config.yaml
num_hidden_layers: 13
hidden_size: 256
num_attention_heads: 4
num_key_value_heads: 4
head_dim: 64
intermediate_size: 512
vocab_size: 2048
hidden_act: "swiglu"
norm: "rmsnorm"
norm_place: "pre"
norm_eps: 1e-05
positions: "rope"
rope_theta: 10000.0
rope_fraction: 1.0
qk_norm: false
attn_scale: 0.125
bias: "none"
tie_word_embeddings: false
parallel_block: false
init: "trunc"
init_std_qkv: 0.0299
init_std_o: 0.0372
init_std_up: 0.0429
init_std_down: 0.0429
optimizer: "muon_variant"
learning_rate: 0.0088
beta1: 0.95
weight_decay: 0.0
lr_head: 0.00522
warmup_steps: 200
schedule: "wsd"
decay_fraction: 1.0
decay_shape: "linear"
final_lr_fraction: 0.1
batch_tokens: 65536
max_seq_len: 1024
doc_mask: false
train_tokens: 360300000
max_steps: 5498
dataset: "wikipedia_en"
Each number is 128 + 24 x the weight over its row's rms, rounded and kept within 0 to 255. Layers, rows and columns count from 0. Numbers have three digits each. The size before them is the row's rms in percent of the matrix's.

# layer 8 MLP down (transposed), 512x256, rms 0.043, rows 68-139, columns 128-191
101:111150129136126110099137141087131115122099082138105139154158131090128117072135163152152121113144104147178117162152100135178164106098152122117146133107159135149074127139132120123122130127116117
103:143137145123160098134116154128150167138128093113161142139157195140080151162195133122141146135134133128129118121095142127115078125155147106131092108190183103095150163137072152149133073119146135
099:126147123108097101120129134106079124121140175163140148101106144132119145148134146142152164205153137085131168146113128108134107123146172157115126120102139145137139154158148126134154138123130132
097:153151105121064141133149142149097153148105105140112138159103107074109093162125168116160075133144104138125134147146145100119139136128123146152157115120167130101155131154114141159176119120102132
094:158111141093123163149112151132128163133124165150115098088096133144106161162142151118098133097152100198105134130106093093128084152116115101128153099189114107136176145153122155109110155130178121
098:129163159110156081119139142131128085120121138110123126141127159139149155138120135138091111157154144126123163130064105153109101110190137111150151080146129129132153171113134117114121109160144113
095:146139112097113114120146081104124138108161128115117154167146153080153143116135117157120118090106129140110137126100123203108142106148115140110132120134156156139141106092120163118187136109111140
099:124159151138164106126117149128114135133086127151147127174173154132145097114119132160109122133081145090096113154187088123086127154133114098129143089117081124147144093079136140113135156101110114
096:147121116108104123147095080111138132161118123129138111178140110118134146136097086129092113129092084127148118100118176105130145135105165117108143151151133128091134145168124131053089139143156144
097:105123165099122129103131126111190154095147127135139149129116121118088117069132122110144156149123127110100131142115151141092128146114110155174109119107143131078155142116116123095096107108112089
106:114142120132107087124115114142129147105139148155151146106089120105126174111111128124130142099112096141191136102129138178130104122123144112125184127113130126098137118146120150118105134150133132
101:102089096144143128105118114142152091118154140121197143141124126144104130181108101172142153132172075098101128170132146088139158121117135121108179172095133153099101133125131149164124107123096126
101:078124138139149167143134129108104184122126108126130079106111102098131105125150100124138152113148135108102117153081108145114163144132087116136128123120122108117108130155138113133126105112149171
097:134161085174123091158137137133117123105156150127140146116183092136158112124134143101128159108128126133103132127161082160127093128143126112147114160159103152152089071138115113115141146120117123
096:148111134158100135158103130162143140164183101142111095113132103121123113133090157148142107088144142098119071170123143130124165106139137138140151119123161124145120096141090127156121143164175111
100:102150122105116113113125114122168181172132116097120069136148106124095113077114103130114107085167148100130098116116154142136123110121154115090101120111134122087136123109082134102118149073109180
102:152143159096078076135141154149112165136121174126106124110110149117138169116122140133116101119121126146152133122139158148143142136110116132166115160114128114106120118139108139115142122100130063
102:141171132111129105083123137105109152131144123090111131092137124119099133109166106109171097093124104144175117152124146097143082150092082155145110153077156143079131170114155113092073080119101114
096:092097178126131106149115124138098126118141131128141082116104131131127120098152160135152127092097130155147149091119108104180121115122114136139126103133115127147182097175116125153130120096061159
104:144127081140139115167165145109148135093151126132146111114080118173112167097122122107146135130102129128123159126143149130146100131144095138118161128139144112095077113108137143154118114140117129
097:144113082105138157116120137157119095140135125144124147118184167112100123168132114123096119137121084187156140109145167103105143141112132113119100147112134131035150124138087106107118141154125128
104:116119076177155078109148141118139137119141138156119092125123104137125151118167126136097130103173151106116112142154157089101125090108141135170102105150129118125147124135158165079109102146087117
105:127142116133149092130112153183134173166140120123148147147132118081100148146097130118135119078109129149143096095121122120131130116115128169067093152142119118099108130110094156142133088130156144
101:124118142137146163087149056096133136136142127124153129155156128117130123055139131170154131132139164146112149108150138158172125107123145088136134136112168131123146105160135112149142145155105129
101:127140084121154134135126124102146083123122181128114146147122119144173156115151142140122104110138129094092122126135144156111163122125154092117141122095129121107114109123154110165180141130101150
113:146157173125089143138101115061136141135074167123107142168150112129115159059141118155153127162116103130104113129170109124083111140117144143106121138119147115147173128073117123141124110123076127
104:114140072143124091126135126067106079148126098135150093110162146118121112127139093149143123137164146117095102126175123120113173132092144118137113135150129116165137124142205129094155116118118097
098:157122144119140135116074111144110129111099129112133121119095110134136125099139124148114136140077126138102091098126106134106115130096092086136137114115114140109109103139145090140154213122117146
093:140137169137100140122182121120139131145155132133142135132113105131159113115133146152151108131134123166134102089142067180107102112166177081112118105122144107140163085106138128130153103133117098
101:137150106116133140141133125137157104130133094122119091130153149135088084138060151100100138150123132129081063119104084143113175123106143124126102112126124130142115127134128109120152135121124103
098:131153105133114112111140150113087104162139111133101088090106142142132141179151102119154146086136093118112148142135141103125109142105117106107145150141113147137129127115135126141078071086121139
097:117101072116154093139161113102138100118153102118134090133109121124186139078124099147125115074136161057113120113121162132095144125129142123127104141152129118135124129119137175105100149138126112
099:125101138098167131128112107166127119104164135129135117122164120121161130160134110103102146114154111105151146153148108111144121097112112162117168144114123099167124123130121158126109146105120135
100:154106127121120126094147079105168080139109088144127095115152082139161095071110133139146121128126126092118135130166130130107109137141155109119137125099122117090146142113097152141181113130141176
103:086134115141152135090136127104177133132159131116151118126121130177115138197132148141135152140110138086149144124088149065144141135160105130112144138126097138080157099143112159101151103113122149
105:116115116115094137139118151138156118146108149156063172114159145109136117108136115113145155124128149116110139104139148152167152144089138112158128142156143119143111153115126154128205132105112121
096:144150168092120096097144069105135110149095146079120109127121130123114086160138161104120119123116115172096128080127100052165101140127115158139069113161129136112133160125113150110130120127148110
100:128121106118130163149106104108075141128122130134113153117102092149107156176152148149118151128139077142148103143118119063153139114152125131093130123142071150125135119114143132151114155123108132
100:126150150147090089137104117154159153105124166155150114145131155122166127139109077137167125126141153127160116110100155118179083144154118087104141123101148103142143130124109145102156162119125107
098:170137071103153127133134135105119130126139139105138167114150112105161085124127098113087112122170082104141154120159131152136131134123164153177118165123164151158132172071118123144138127116084156
094:077171122102151149140116135127150152078128141158141115125085137093161133122163130141137132126170146141109141149139113125164118158089081118101130120151092099136144126123139142135124159139152156
101:161141148116130051080131102122126162094158165107106109150111104137128160096106169100104130094111107153122145129165149129131164135144101120138148131153109080143134079164138146160130180142143144
100:123098160137113135172139136127097117144162079173182098131119155107106102172099140105120149189117121123143108137178136134116152143099076166075124122138107124116135125194133110104152127110155128
102:136088178182121121087124119127168123098116133116077109108142168097162170084141103134163119163149134117109150144139091073099150098123085126133120105157093101112103085099110157112101120115165072
095:101105140148157107088133160101157122114091156123139106130129129079146117109114129117076154134153107132148159129131119153109113147117099100137111115123157118122146174105160110160147146116133105
100:127140170172150157114149096115142141092143140140096125095093149140155146152137135127098112140151134121136158092098091110115135090148156164148131115127145160148190125130143114134137126154175098
102:129155140092108160142114145124180163158180171117140128108123154145040198106135137108161144128114153157128137102169126114173131125144119119179143154173127147118153152113107128124118149173075135
098:134139113116118151095171147092156098128102140139107169142167152138107125126107116147130125104140118098124119108130118093115123141142125116147172088129134139124129099111127136081141158068120179
102:157117181107123081092131170111107126156196078136134150076159101147152144170108116121127106122164099144122121174140153140100133119128155114104109162166094115149117146123104149104152103134090105
097:157164180130122123140116101112160153133072136144108137171130122115119097116088153138113103099133148116106158134103171083136083126067157133137110170157125106117178104125144126112117133129084142
098:097150098099124158108150149157113119076086112143098165109101129133106132100161142123127140120124149163154149163084123161156145102124091073141135141101149150153125130090165151141164144120167110
106:098144108126138142132122091137151155167141141137128136157125152121112116098122159133180093148145137110130132159134139132103142123146144135122101130128128159139108115112134067110105133148137095
102:147134135087152153113155130139078087172128121100109119129134108133107114072133127133131166125165153163162150124129101087129117148136130102158137138109128166101144116149111133149135134131125134
108:122130127152128157153091068124127143124164119102110130157101110127129131109098165138157148144108116149104107101131135102146128108116129134161129133106124156144123136125169112154108153132116149
100:113102110113119112135148099114164111100115121136131137109141125134106111181106162139176120124092133126120161078178093097161111144084136116116108167106116162124136131184100115112103163108137104
097:097158113137144109120122134118120120123108129158126128128137173127090127131124097110151084101097121123135107170124143111175128094102119149106124148137161084126161149178159120071123094120096089
104:183120114116168127121088125099137129083134151196122127149130100140168115154105141135113114145146163116148125161150114106161153135153116125110140119158136129188099131172108096124129123072141125
099:127089137164110144170125106108127138094152152122122142124121110128110142159137119101166068123135132106121090112161165155155085141140119111100132127150190092141133170139115139156102109103145106
098:156067151111129117140143113137127107102158171148103119144127150138104128153163121116153109144119131069124088077180146101086141165151107094090138124110189100117112153138128143097088106139142110
100:142112156172120115089119133070093131129097151129152121129146168147137137174113100112118129117129122126112136140114113153121113081111162090108132118149140183140124126104112113144083125098140149
106:103170110129112147157134127131116118122144127132115148143151132100150101073111127155114102122124112131087127126131158168170120158163127118113174120173123122139179126142150117146120154099119148
098:116108116116086083141126128176114145189133144108127112161117126102143172086135122157140122105184139153096141148095123107100137147122108155135118135125106113114100146150175061131160127131128137
096:133128147153099136131117110163108154146133125170142143096128148135122122155113158131122122147096140126146120147130096151175114114137151129161097170165166146131143124129150109131111143142146108
108:161127139115130114161119119117110088099110115150172134113136137166185066164156083108119131117128144147169126129105121060125107116145164121132103133104106103100104120156085191123123125153101109
092:143128150132124122098163109132110152128121153133095088101120130131180092061191177162097142144144182120120148130137137178084131132136119111101135108121164104132151138155105120127136105111126150
102:106136139109117124124098127142128092089099106133101104130149119105088132184157123121114152118128141146095113126122117158137094144126123137114116114154152123109112129190110120121118125121127142
101:165073092088087156120088141109137127114155120126118136144148149151110146200169126130124107152168099151132094137143134098136103118145133128139094138136103130123169087127113085164126088120171151
096:095145131097164154141126094122133172178099135111130131148126161135116118106119123132155143211093125106133103142119098187137099120152132169117152140131127154100134138190130119100112106127109134
100:145146180118137092108181110098154157098150127172147130127137171119135111109167123136117129145192121098129126134110137133136115140123128108125095131144123101098124141159112147079121073170112151
100:135173116145155102092095137107150166124114181122136157141139147153084106144142111106143135111166126105166180160137117114127118115145155160130163159136125129109129138077171130161174132114114178
099:133150166090155149121114132096127109094161110126127102136146156140099106123104148110065134089154143113111130088122110074152124135109117121108133148156081100155116120123161110157128110149124160
104:099183117132113122140156170107132116124161112120099149134099145147128115193102112104077117102119143116151154164142164146149121133143104102128132153140142160137110141122104114066142150139087144
# layer 8 MLP gate, 512x256, rms 0.0429, rows 69-139, columns 128-191
101:110133113102125118116108120087113106122135143143117154158100136109138123144111100149120110117116113086140159130113125090158097129134122178144141114116117116113122153125076112133129115165132090
100:103119143101111126089167141117145100057110137118126094116145083084119132162129141102165134130156130166158176136161122113156124142152146108103139126127126156134113112155104132148131122128136135
098:142127137115104078146179112120143101153132138148149139131102139131084142125107159162119127115130107127095155140155114123130111145135182130123163116116167057119093130089147084162141077123123184
101:140127082090102076157136078128100173128139123120157169126151108093100115107090130092130128101141092099118138106123141161110105132124065190178119139120133131102129149130172150115138125120127142
101:119133125138159135197121149141089103123148133119125130095142127117118186096121165132122138115143095115108122100133124160100110129108112143133129172171151137146122151113124113131142130131149122
088:084096107124125124127147173101127132194129133129126090094141118117126116105123154066119120123119132128141129105168107148126126127136141158118106129132143146160086164108118079112124124113123125
103:152155120119146146128118145120112146135106127100120141115084094120160192131125140172121108136146139128180153135149140134161081104154129132162149171141124130142091161100131132102141136148134146
101:123154087143138104149152169130137136092120126157126147141125071169150131110138146121099154128141096108120151112126122125130151152113104093149137096128151111109115081082095118141154139110134102
096:128122137114148143082114080124099114129099085151157089163133110126136182088177095149165110125145111104176152105128161072117155112151056116134108108125110114135090130121120137136135143091134084
106:097114128155131160125163113116108131096123103109114113094116115123151123167106101112173133122131083142110074170177104077160121163110154102117092130145122121110120104142198124129163127141123143
104:121113120135090147127103108159129112115100146127122127123132158157147111124114123155142125145164136115119115112109113131107088100168162139170137137158139144128093081138119121108158134124088095
109:102121117122152115144160184110074099170120171145076126070176154108087113161093198138146133145119122159140153130098146106080098102111146134143149112138120158092102108105171138154142141128145142
100:114094134165106074111177182118094156131068123133159121120176109134095192136147121157106112128139111113139158139176146091121087138132115120125165072145120154136147159065141130140135103129104141
099:139115124137131129111173130129097120142094112112108158175128124123091052125138131112113149126149113115116118091140160103111120124055117129122138084137084136149115129179157162084109060137151131
095:104162138103109120139104143087171169122181113078094090146087124145139104123091155129096085077125168091126112127114141148122134117122153118106084098096143146165088134116109147084153139122170149
102:166136073144161136140134134127124089129133115090132138112142149160133126155126155159138144111099165089138116146176119076165134097079137139152151108152090113116120105130126111108151164129121147
096:135143106132122167115133120146162136081132100127155107119125123103093171089117078165072151125155137140080103160107132141170121153120126092137110107139111132123144141074105101115121149142128095
096:132153137142145147113127083155186120151110127165120132166118151126121101141137151102143127110153116108133131143154142174118142093100161097132089146134088132162121177133101144119094135163145102
085:136103151090121119122090127157154170149128154077125112111151132119144130110147142096108144138108133137138115154167096163107129104152141111175116135076108141145140140144152161146116139105152148
099:116121144121136112089147138122127140141128140156117150163138116138159153138163144154123118198129136136097112165120112120098169129125146103160140129142148121144091126088155102140116112109124129
103:127152140132146111108116107130124106099093119114148124100144168136122115141121148131128151119109147092123143139145119143150141086159085127113182113122108100130109148087108138112120122126134137
105:118117140108112124122099119131114123106131166123115185150142099097104085133122170153105103079122104133128113108136104111145136122101134123058111141129127115142107042116121151150128124111123136
099:146065126136107165135103156127103158177109126119121169156132149149113129149116130154097110082102104133112094126123146139105136121125136078091166124112112137117095110170103120103100132114131135
097:141126144110115114087088130170109156113128188123102146070103087134145102157167150139139136129097108084145106133150142159116098136096080094079130139098149133101149130113182149083124116139138146
102:131103096113128127103090034177114102101132104155101114111094126138122136109122103189156127164137114129133158140147108102125101143147154094115131107119106083101129154177109147103105153105112170
101:103122150109138135149161137126104129110115166128129146114121136119153139141136138103105158082101097102095144135105100154133105128125096128150128121110107218137141116138161118138140130103136131
102:097120110161121096160135121120132131139097129130142147171111129141146170096085142141190112117162104154103164133139124077134159130127107098097114129105128143140138145103100167109065117136086156
093:143130102130099165107143098124117109109094150094134122088132170138118132180122148118127103092132124106138105130151145069079152168136180128152121141131113141164097136169148125143105133149108103
100:105091073123126118106130101160125150129119075120137184082144090127118162150123155136114072116151144131111137080096139115125124123162092144126130125109147118100130156120107115161153145142122104
101:165115141152138113098125111149058186117126126102109172125159101142100124149139053165100146131125150124181152120112097135121156156144158145113134115138140154150128120161121134142146097114088118
099:118134113122151130115167131149140136136114134127146177155140120124153148157112132098097154102114102160153140098148142153111112114108137136135101126102133121108145133115127163115094108109139131
101:088136131138126129125137141135133156102132147153077108133144132136110095184109117166108137162117112140091121135097139136124165120118118166172178097126147127159136132137156159128136152152140144
101:124128116099089108113149163126156113148138129113156120137162100129118153107098121156135148122154122080164183119120118144157127138139128142152187149143144176115118167119129106077123122127121134
100:123134108162126148094109159112087161151126110105106102137180142088094095110095104162139111120186111105140122111124104100109142116123128100122148134131138122114163120127111100095108116111130117
103:186168090107096138128152097126102125149119087129123127143104140154090124098086101131088100130110118145148125188176136079162148131126150113134088148124159113118110150122129128114118122135164098
093:149070121115099134160134135155089138120121136115160123137139176157106147156114091124123127173159156134147126115163120132136120090127140149124105076124141136141150118113140147109139102100148135
100:116123140122099118170124174128127098115141172109146163121137170096111158137104126103102113150138139115068126146156159123149181093102151170175117123099153135151149128124142075122142140116164118
096:133046148153149158107145173152140124076144115144134143128132102155111130167133111107160165131109109134129124152157145156107150135133106123134155117140110115073155127119108079132108121123094135
098:093088170156128109121154120107167112093140144146120096145087143128058112155147132128096170128161124103109128118082131113126099101069148166106122144082156118122062161099078106131156116144117141
098:130143110151112130143106134116142124177171105110098128121124111127110100104161126117104069164144168129125144156164127160128127101122119081140092111087149146115105161146078119131154158084084116
096:074132117115129173140172159174136098104156102143165183137124190111155162132123129146107135143162147147106167119149091150141106134110149145118057103096121130170091128142108158111136128118101139
104:124167159181117111143147123134174110156142134140155165122120127116131105110164113172143149117153129141085151131134113125125078096119132148153123178145141119122163131143139147105090102099132155
107:142106123154124124126133127140107093093141148133181104143133144124113124135138161126136150099128156099138124122101127131105097107112115138134194124197082092096162108118155130109098129117140060
099:158150122165091134139121147163095146146147114120156145109126132138136114155158080143106117112155174130109090110122179143144121175144144143116052136132106156100160160105146167138125099139146101
101:115099155102115130123133115142139124148119113081112074152089115127155170126160114122128138109136107106178132155137126143122120069114162100137119138140150161127152127109144183126127151131088102
104:145107125135128101136166126081147114103154117107144147117090089139129141139127111133109115100106111110091119080115124107129146104149112133171149135152128141143167176133098114081086090144125122
102:125202115133099121140114129112122127155098131146129115166114129182127178157184133117103131093107134115115112121129139143173148110127150139144143124047143141127123111126112086174142169137122119
096:082162150186162106099119149099091145123127106111120127151144125130106140116121162072106146103112160137143176101132137163134148137120109126125132143145100148123110097144150115111130076148122085
099:130136098183147103094139112127114124123141107117110141114129071135140142086089143142163128152111107106113152154146114088123135149124113102138124102150127129136080126114142113131168158157135133
097:141087112139126110143124132110118111121098137185130135170131126114111122137137089145134101120164083170138175137187159129143137135100132103091131122131141088117138152095089159161114169118124126
103:091160129132158160108162143118118162124123146109124144092103092171107126105140120117127152120139126150094181167153144130162101132131110100117114091150110119131096131174079152119137108112145121
101:128117100140091111101121132102117102120119133123129143136133112107098117134109129089134115100141100107128136134153172104078145160131113130133154110102137093115154150118111140080079118149121171
100:116111158122150116160147132122131081102090123122124150129114164117118173128110120126093124134138139102144121125114146089139156152114134181121114149139149143086122119083139174124135128095079081
097:091143141116112151118131140153087127114148145152155142153109122091111085140133168081134134150117122134086109122113138113087102092149136151117119110122151120111130148112118118151136163035121137
093:117142136105134158092135114114126109089124132092112113110129117132154142173168158122109097140110161137055124137167108160125120106157093094112157133112145149130152114164162106084129113128085132
104:118144105123125126095141140138095118108144146145130161098094111120131151162142093159133110122119136129154147121159080157112129178127123126131084169137104136127132120177109117122138148101162135
099:113117162093099156113119140115104095106156114108132133125099116190132119114091130143121126152133141098143095148106101098134104081119151133147096151152101207130115139109172135085158137098097147
096:118140127134109079138090112120120067130092101135157132158107127142077109135146162153142159098128129105135120145118089129136105124133153122143144120102065116136132099168151115149123136135107095
100:167118098143111085124153136127102180140144084140176145154128095141126158114128107173115133096160141103126160114099080145136102147124135089116138165153141146121098089124157160137111127172145173
102:077173094093117111100111160158143119135123127113160154150116123099070142157130165088099138131121129103093151122150119155118132122113143105131117118125116145145133113121119142112104154144073123
099:080131100158128113155116129118130086109116139118115125146095150147121117125097158162106102124146111130113108106109073119132093118113143108116123132082130140112149136189149117140106123129104063
096:133142134151114161141110162138132181166146108129145028155104096136137108155172127102144129138139135115122127145131128146105114143108148121138157089148144157109125154163143131118157144159135123
102:145101115129090088137162109125148098125101132154137140137132125128149087170127078113133090131129106106104083156127128124130135141156068099142101133172132094108151107092140121091149108127129105
096:118147140153122119116150145122094125076097102164120115126124077145126088106162175151088103084134113164133114150108080176129160126131135154107147099128158124110138103153152118097110181142117128
100:136130106074106097104150088143158114090133122096132169099133108105131141159117118144096123162143111163138158074109141116097170123108164129149161150176073081183179178128138137121109115155132153
104:132072111117131153177156158152139064130139155116113141089111075113108156131134169088145107145136122116147186129152098116109060182095170102131109088095134147162149158141181125132151111162103120
100:138124093139111138129150161122168195132082124079149156094124133125090095130123113132115124159145166142122104102113115133144161145108099108130157119146118103088144134144085138164113133116113100
100:139094145150167131127140127136149117114115164123129086134163087160136127157121160085141123141132129137114173180147106132121118119153155127149114092103121149118136109184128159094105138128169156
104:190121105078105128154163140137119103136087111141117089080151145170126118115098116111095157086130129116120178120090120129119136149139101127112111114101166093092136136148133138118132081147103129
100:118115116156148155139138124169132164139146105137119130138156094111110128133098156165107166112156129135108114144136138091106090128135147151145202148156141145144104114117121123094182107081133197
101:093134112133120133129168114122124137137103151166127139097144172149119109138119140104117141124118083089135136142079127120154154120144143091141135094137115140088121168135126142141099107107140160
# layer 8 MLP up, 512x256, rms 0.0429, rows 69-139, columns 128-191
104:134119130112140154133128143115099108116136105115131128137128139120159162100159120141153126110130171144142138142151132121124122105148083152128123151106084162158139118085133118123196147170132128
102:126097110141170132131132096113108135144142128102134167138181119164096125143123152119099120164131075131134159133190125085113155128131136176124126127098110068117095129145121128161097189104107132
097:120089149117130107107129078121118090141107120112157155132170128149129133154130149113143136121141153080117116129150095108097138131099163128163200144104099130129150093126125151193138145118108115
095:081108151125080144126154101156151149118106134146123149153135141132137106143154097136154131147108152136090139141107172098101105144179135151141119182117104141121120116096151133135079120144137120
096:188134115167158113100130126110162102099175112187099121096109130123108120138117154123141110128116115152119142116124123134154137132126131118123135193145139088080107108163154123080144133161103105
090:127117123159139159131107141156142157165122109122116091119118135166181125147112119092133120156116084144151156153129163150152102145114073133122132155129108103160135115149154162165087138109136095
099:104140133107102116106123129081134088115139159144107153113124113135187162143130128075155119117118124135122086142096153148135111125126197101132136111134147100146134103164115129157136150146092145
098:138119153093160156098135146144175158146151120135147146122099112156121188134110136148133148088092179118151130128108165157110142094149115107090171157138120130145135090148107125148137132107136155
097:110149099109113114093140079108122125090146098104173151153162117178101155096129110169168111166127157156117106112154119118157139156136140127129113136102125118141076104114091138122130168084107167
105:086186077156124069135132151147113132167130146178137116111083109114097150141149118120152143110174149167131110114134144145112153085148169116158111136125127134117150124124134140160174112132155122
101:164122117117115122135162135150152159117120102126146123089118119121133137116111093139120160095183097132113144143184128096122130119149101139129144105117106086138145102150124165150137100155108171
105:127159165131101130148115134103106190124153126103091141165115145079131096128128116153122180114130107112118098121133081139122140128118114132143136156106125121165138132143141118129115144151106136
099:166119126123156106153097137133127141142112138118129120139102106151105118107154145114145159131138115145121121119120165140102147111122182095134114119125098064135141118133068109163156103108134160
095:095126127088154145174108128111108152148150133132145144124161118083131149108106133179134101066169141105131132095104119102160093124094161090136134112110103096113113125109182105091110120131186123
099:144158107105156111097155119112131126140208099083126097132139116149135124184159122108146125108130098159134099115095147119136145121112154098130105098127120145142141151110124125080146128086119173
100:176143155083136124132126114114118149138117098135147126079174173072126082116105135160101154135126160126163126134178128107137148113145130132171137123104111107165120077121124097141048110139085100
102:090122110125127159112105139171086142119142088142146106109141095133100149153096120124183117124095121142160131106159140084170117127138077173140124107150125170145106134169150156120100121130084085
092:148086136105128139108105091142163138151139176125163134091115131098157159102132156124109104150121144123177171135102172128137158106107156110136130143160122106126133144141111122136146117105128148
088:101098138137091119129141139132089111154121124147137133166181119105160090136113136140138113171188100139106090163104089150137108109117177100148097118115125106121162140147120112138125104070139125
092:165093122129119117101137139139125114121099121133125081095137130149146170147133136134053108176148149150175117121108168173104134154118147098095106134122108099128126126119118110164122092101137135
105:112102100125158111171125135092132107163170096150129101117140100115132150141145124154119160096151154117093068097146128124142126129154130146158125131143143143157118097115110144117162107163125169
108:139135124113121100128132141119135143152114142102154111102122123136142097100128145093143143156091129153139135133086129079120152174143084130111125156127110092161119164115095143135134147125090099
102:136149112105137149141135111124135161154100159094150105118106138171111152090170124154123104104161129107153187147103149089108114118104085133151146119132128114104147132146139136094089110142138171
101:142074123113149120136131114108121132091121140118160157141102086117131104085141117099069113120127118085115093142148109109169152138148102090127141133114162096163132134119124165154151124098115105
110:099145137121116123137134123127164118144164149087109151170122124102166154116134130139122166158132132165118112182147096163112115138132150127147148132094120167167146139083132090143099121151152098
103:100112094121109109130099126103092143094115151108212117111158111115131135162118163112128105109117160078135115121153157122155156137100113137128147116131108121120149136117151099122139120126128156
100:121138137169145146120122158129126139172145143136123129137106153102106129144117134132095103102095127167122128108137185142088126139128122180121119096097119118161074135127164174131130102093106159
093:142097128135091116118197146170129140114065112092148102102151146131093181133138151144102099127148105124141125107157137143137183141123111119120124098115105130127151155148125137135116149095158135
100:127112142109166087088148113118138139159155127095093130118119157146150137145105087156118119108136099118129120123144138173148138145107156123111122109089162090124114145099103123165152130148122132
099:117148113129136107112123116084154118111150123094124114083071088151118095124100117081154153140107121152126138107140157105169102117154138118118184142119106154118114110148122143116103094134090152
095:156108094090127099134128113149136158090146187137114137110096080130150141080124112151128111134103134136133105126150118158098126123097159102113165133132146130141184093135086116146150096132131162
097:122170153160154152094144132136154120130110164107156116177062156106114178093147124145148100165111143152076123173080102132139143100154107126097134137094120053141105154120122111140145113133151098
100:128143101137111141127108170122119127126132118145124097130148084108134133159119156141181118152155114167127112105085139099108118141083168137161159104155146153136142171134133134149117126144115128
103:169105152124105091170119109099088100135132157137135105164096128133153154127128125170149087134129176118114125132138125060115124122125156142163144111134193148131133113137160077062107109115118159
096:145114147082109134103116137129137118100120177092131113121139120130105148131134152132116170124132124153135133150128144108164127091137120155126143137089156168115105107138157096154141130133140146
095:143140167121098134121135125132111107143126149113138153151134118081088159152176086127128127126138140084109111126128110142108115130166143153110133095077132113100138134165135164141131139118084119
099:120118141091164132134148129122057171121101127159132112156139159108099157116131131155141136082074135093155136088159129129127105110152141095132143128099101105138117123126190146144125109157093179
100:157057134154151117113180142123143100100151138147110106107144067109091153128139103120151134107116123130174130160154125151112173137130147155098137142113105118098143160141151128116097125095121109
098:118142142140148100123132099095183134157122121084129105143095104098098153156111106132095105153123119130138162180100114093136103136132145103125103135139140147100132099117111146159134128136120146
097:100123123133116100136126119118118124105157103156117127150140115107146152151138141150141138133117115128145137121151131139115115127134100133152115151122117179170146124073112119103128125145148118
099:128111062135119124138131116133123143146101125125111138113122142112184095103106139164143135130087112113113108145111176070108148122104135163140093157147092130140129089142143135102152135137125118
100:103115146144126149145102166131120189156125151109116136119097136106129121174137164146117122125138138151124101125113111129141127131117128141107103101119157137126108125062128118147132110119155130
105:144127091123085117130126134160119059096146105162122125107160100093139138140143105108133136125104133180122104130095119123147110126127128156138140137117122118133133113147142129109163163132143153
097:177103144136097161150136139116153081135103134133139133088114117136149129177098155120134117108123138145128143115120121141131145115118132121143128151124158107134122094136132087112126104127145127
103:154125076093073153126087141128096139144136116187127157108118136145159157157128104159115101094150095120108104116114106126110162131123177153119123134138152170143139144098116112121130126131124108
105:108130136104117100157109155121161127107169164139113136116143115145108145070164146111156068102123123152150119088136166121142165121155125147133132134119099115148139098077122123105120139080109127
101:132132133116144093145135121135117133110104153148138136126120126147117163119145142128081118142109150081138124099166126145132093085148114108127137124180113133119125112128117126096123123110130130
100:144129147104131163127142136135120160132149134132126162123123124126210106152104129189135146145136085144149119115148140094128106100143112117151117117120136098133146142180194146105141138095165098
100:121113162131146120149130101142157124130145132110145118069162143128119129119148105132151093130128140118130127125127133136133150095159155107057150136097106104095116132109136132162068148125109117
095:076098119148113123137087167104137147131154151131124110162129134104134156124125144166132162147092126125126065146149116154124143151113151131091083150137134144134158111105143146136111120105145159
108:149128090120091135110152150132094159156137132134082118186139153152133133099160133136127140144092148110149157109114111109127152120132126103127118148122097140112145082122142111107120202119100104
102:127157145148126111157161114120154080125161086151128147147107181129142115118135158122202147164123128115121136135123126110128130093147140096086087138147096115099128131126120118156163099144115083
106:085142135138104132122116143115089080111102156105136143120120134157127154140141139171139139118117145187114152089127147145105105104176137110176127127145181171109097121105135171139132133156107128
099:132105128099155072162121122062138149082076127165157085146120126126138159119165147166158158135131149130111148135153125110142143100142119179137134112147149123151131136077141113158104132130147136
092:177181143119148139139143121111129112092156166057122122103092163139132123150138103150117142124100139093117134156170113129107100169153148107142126156121139137083127113134084143200139130108142138
104:120124143149162111146120133147092145109120115113135106132119144128103172122139126112164120128124112108096145099128154157161107106106072113150149111080160143133147109095104088113109116101118138
102:092119126120130147137153149144164137101131165098122097114130111119130147128155153137088147117132125123170141148113143158114111136124127114140143091094083124148070077131090130099116131118122182
093:150164101106141143159119117121165158151120134157135131098123157112126147112152186115181089121107098155095125125134128108148120101115151138143146130111182116146109119130158117120145109161106104
100:122113132142120098153152125136140123117124122123159137130168137098137124134105098137153131123138118156127109117155132105149122115139167104115175134096178123118130122099117146148212104152164128
103:099131158128155124113153115133165156164116143167150109127128142161142046152109150156103130118115110123126110106132107111079161105110120069151154126123126156137137112170123103136089137114133149
101:139133149117163122092144126102109129118116129144121140182148111109140095147142122170132099125129149151116120091117133102073127117077104138133124168109162147153129108092111091162137137149122118
093:155119156106145090124178131133123117070112129127137069138142099099102162151131158116164139130139153121133135079108168148091107115125134120108114129108098155124163093149120153145107172109147141
107:129099122122129088116141152135116119149119108113142134132139119184134082152156109056136076116130167119186167197121128084149156160099105154136104150163107140125122087135103127135134170135092096
102:110132137096135111135092139172124174139115120133121101130130125139107118111152132122111103120172184154140152128169129163128130125095126088120122128122136118147075081149105120092099117141161139
104:138107144087132142140138106105077113129133152117103145091104180098113130143126098113126144118177105138115161149146085150114118152111125148134151130143129139135066107162144119099140139138046135
098:152090151147115123155125128107144140106166170161080137137143132130147149108124089108163157126159085147131123144149104152158099147140124119119112122111169099162104144125122094114145099120157110
102:070154105123159124166142106148123116149160136102118155152111127130148111105135109129124156134126141136148110128111113101139084117128161150161167120148096168078147132134151176158122145090119165
101:135136101150113101080159127122150117168096127096126107144109108151120100135102138143135160145079077143117109109081154121088085117216157089143101122103120138132143107136176106119129156141126127
101:158120082164101165120144149107142121135112073128114147129125074132119133132146121181156128104123105153170136169129117125119134104117122163092154155126106120121112107156145139144113096146096097
100:170140161127129136152127184128142140122135107150104152161122131122125132074157121117108109134133127142115130101135142093126170107136133128073133133170104147134174131157129115107117107123109125
109:117083146125077088127128134122121166076129111140131096130083136142097108117141102113139178102120131170161124133073109078085130163066116090119093154132122147134100132127156093128144112115112144